python train.py --n_head=10 --positions="learned" --tie_embeddings=true --init_std_down=0.00323 --optimizer="muon" --lr_head=0.00524 --steps=5574
Each number is 128 + 32 x the weight over the matrix's rms, rounded and kept within 0 to 255. Layers, rows and columns count from 0.

# layer 6 MLP down, 640x5120, rms 0.0379, rows 0-10, columns 768-895
[[ 89 194 166 138 136 100 159 132 122 144 128 113  82  95 107  65  95  57 114 162 151 110 108 152 138 107 154 158 149  58 153 132 116 108  98 109 120 101 141 110 139 127 139 164 114 104 159 104  43 128 156 126 117 140 102 155 149 148 120 149 185 112 146 107 168 155 179  99 122 166 136  93 126 185 136  93  65 120 114 157 140  55 130 114 125 147 102  85  92 127 109  94 151  73 122  79 127 125 160  90  80  88 137 110 157 115 152 104 162 132  74 130 142 126 163 145  94 127 129 102 162 139  81 136  65 148 135 174]
 [ 48 196 116 101 134 142 186  91 130 170  68  85 154 141 154 166 190 139  91 137 138  72 110 113  98 183 144 202 122  87 139  81 110 164 110 125 163 139 151 176 166 115 153 203 153 142 181 116  64  86  94 116 146 168 167 128 137 185 155 109 109 167 123 104 123 140 148  78 126 109 115  87 124 139 154 141 158 167 119 158 134 155 140 122 178 123 144 133 123 121  66 131 141 126 129  93 128 130 112 139 134 106 109 161  79 179 103 165 170  71 177 119 152 220  98 106 124  96 134 122 204 100 114 133  90 135 120 164]
 [134 131  55 164 172  85 148 103 142 176 136 159 128 128  90 100 165 147  90 183  96 137 101 131 118 129 131 125 123 162 153 193  83 167 158  95 127  63 117  72 137  99 167 133 119 134 167 135 156 185 186 157 177 138 137 116  94  75 139 139 153 117 160  96 152 116  82 192 155  80 185 172  76  73 178 131 202  96 190 126  72 155 114  77 151  97 140 120 134 116 142 120 117 110 106 121 160 119 127  85  93 118 133 129 124 136 175 162 167 136 143 146  86 170  91 169 108 107 131  76 142 145 121 128 111 174 142 125]
 [111 137 132  89 128  89 162 123 112 109 143  28  85 143 114 129  94 102 101 169 178 117 134 106 207 126 130 117 115  81 187 133 105  73 137 191 113 207 129 113 135 125 128  89 133 151 104 117 146 145 148 111 127  87 120  75 146 135 100 128 201 177  57  93 184 156 185  96 153 172 105 149 116 106 150 181  92 140 172 143  51 173 129 151 164 167  69  50 129 105  78 141 115 183 147  88 130 116 114 134 120 141 163 165 143 104  94 120 108 156 105 104 158 147 143 146 115 146  78 167 148 131 116  55 138 143 139 128]
 [121 153 109 117 109  83 161 109 107 152 139 153 130 117 149  76 114 122 133 147 117 147 111 194 101 136  93 229  96 151 138  89 141 152 162 127 132 107 120 175  66 141 126 140 120 121 168 107  81  93  94 129 125 122 158 161 111 144 117 126 144 150 127 109 150 169 149 132 166 186 137 115 107 160 133 141 143 116 110 143 145 138 146  62  56 162  92 149 117 143 136 179 138  85  72 134 178  69 130 138 169 115 109 118  89 149 116 110 204 164 159 170 128 180 104  96 108 129 136  97 143  90 157 141 168  96 189 135]
 [117  94 117 186 128 131 157 186 134 102 147  85 128 125 151  97  13  25 128  89 148 149 100 126 116 164  94  84  68 136 143 148 160 110 190 104 161  84 112 144 136 103 106 119 117 102  85 150  95  70  98 115 153 117 146  83  80 105  94 157 164  42 159 173 154 126 124  94 137  95 153 114 120 172 122 151 121 173 108 133 125  95 115 166 183 113 134 149 142  92 170  79 134 162 133 122 160 158 146 124  91  76 133 146  92 116 172 192 156 169  92 130 105 156 120 143 140  93 155 164 207  93 116 119 138 106 147 156]
 [191 145 104 127 181 141 122 100 101 160 160 159 184 183 135  78  79 128 105 146  93 155 128 114 191 143 133 127 182 130 122 118 144 139  95 110 159 181 138 159  94 105 109 121 111 124 216  86 137 149 154 129 118  92 127  93 124 143 124  78  65 114 136 129 115 135 131 113  95 101 206 109 145  70 160 112 125 172 189 105 155 159 155 119 164 170 105 135 182 116 132 160 104  89 109 128 157  97 125 123 145 197 175 130 120 160 111  99 181 145 156 199 169  77 127 167 134 201  82 151  49 138  63 135 122 123  63 152]
 [ 98  78 179  93 123  67  69 174 133 125  95 135 118 115 108 189 148  70 139 167 119 191 135  86 100 124 105 174 177 148 127 146 110  96 161  96 111 175  82 104 188 113 111 147 183 109  98 121 175 194 149  85 148 105 153 125 143 126 143 109 136 142 128 135 124 118 203 121 139 133  92 129 119 101 171 113 150  60  86 157 183 125 158 114 155 137 112 124  80 203 163 154  80  95 177 118 172 110 105 119 164 127 158  89  35 110  85 113 100 135  96 148 116 177  96 155 115  98 110 148 164 147 146 140  64 152 112 156]
 [151 119 132 139 148 102 138 130 130 164 134  91 198 143 164 146 115  96 160 105  92 148 147 182 112 105 129 122 136 106 174 117 146 136 101 126  92 127 129 145 133 175 143 134 160 129 186 132 119 122 135 108 155 130 187 138 126 160  93 188  94  83 176  83 131 150  66 140 130 119  51 151 135 132 171 108  95 136 133  92  64 138 125 198  99 118 118  63 116 124 147 133  76 130  92 143  86  88 108 157  84 162 129 131 219 126  35  98 160 117 122 151 111 120  92 142 116 124 180  88 139 155 139 145 143 114 135 113]
 [101 115  69 132 124 128  99 116 147 149 178 146 133 139  65 120  65 165 113 130 105 131 126 165 107 181 139 122 144 145 153 133 176 146 140  59 130 173 158 107 172 155 155  91 104 152 127 137 110 113 107 105 110 186 130 159 107 135  99 148  30 128 165 148 149 105  71 193 151 136 181 162 130  53 152 177 152  65  83 114  85 195 111 164 132 122 170 141 153 129 141 119 178 111 155 131 186 138  60 113  99 185 116 118 203 142 153 152 164 155 155 151 122 139 117 161 127 146  92 134 170  97 150 149  99  89  97 116]
 [111  61  42 127  89 111 128 208 130 176 157 166 143 167 135  79 104 105 147 102 130  56 117 157 125  87 143 171  95  90 137 158 125  77 128  91 157 198  66 168 117 125 135 109 136 118 110 132 120 114 148 183 107 119 138 145 151 132  93 185 139 174 118 140 145 145 134 111 145 133 113 148 118 136 137 126  98 179 133  60  89 167  82 111 159  97 107 169 130 101 187 147 202 121 151 167 133  85 104  92 104 132 137 138 119 143  94  82 122 114 152  81 108 100 128 133 141 134 175 107 180 199 104 132 142  88 122 146]]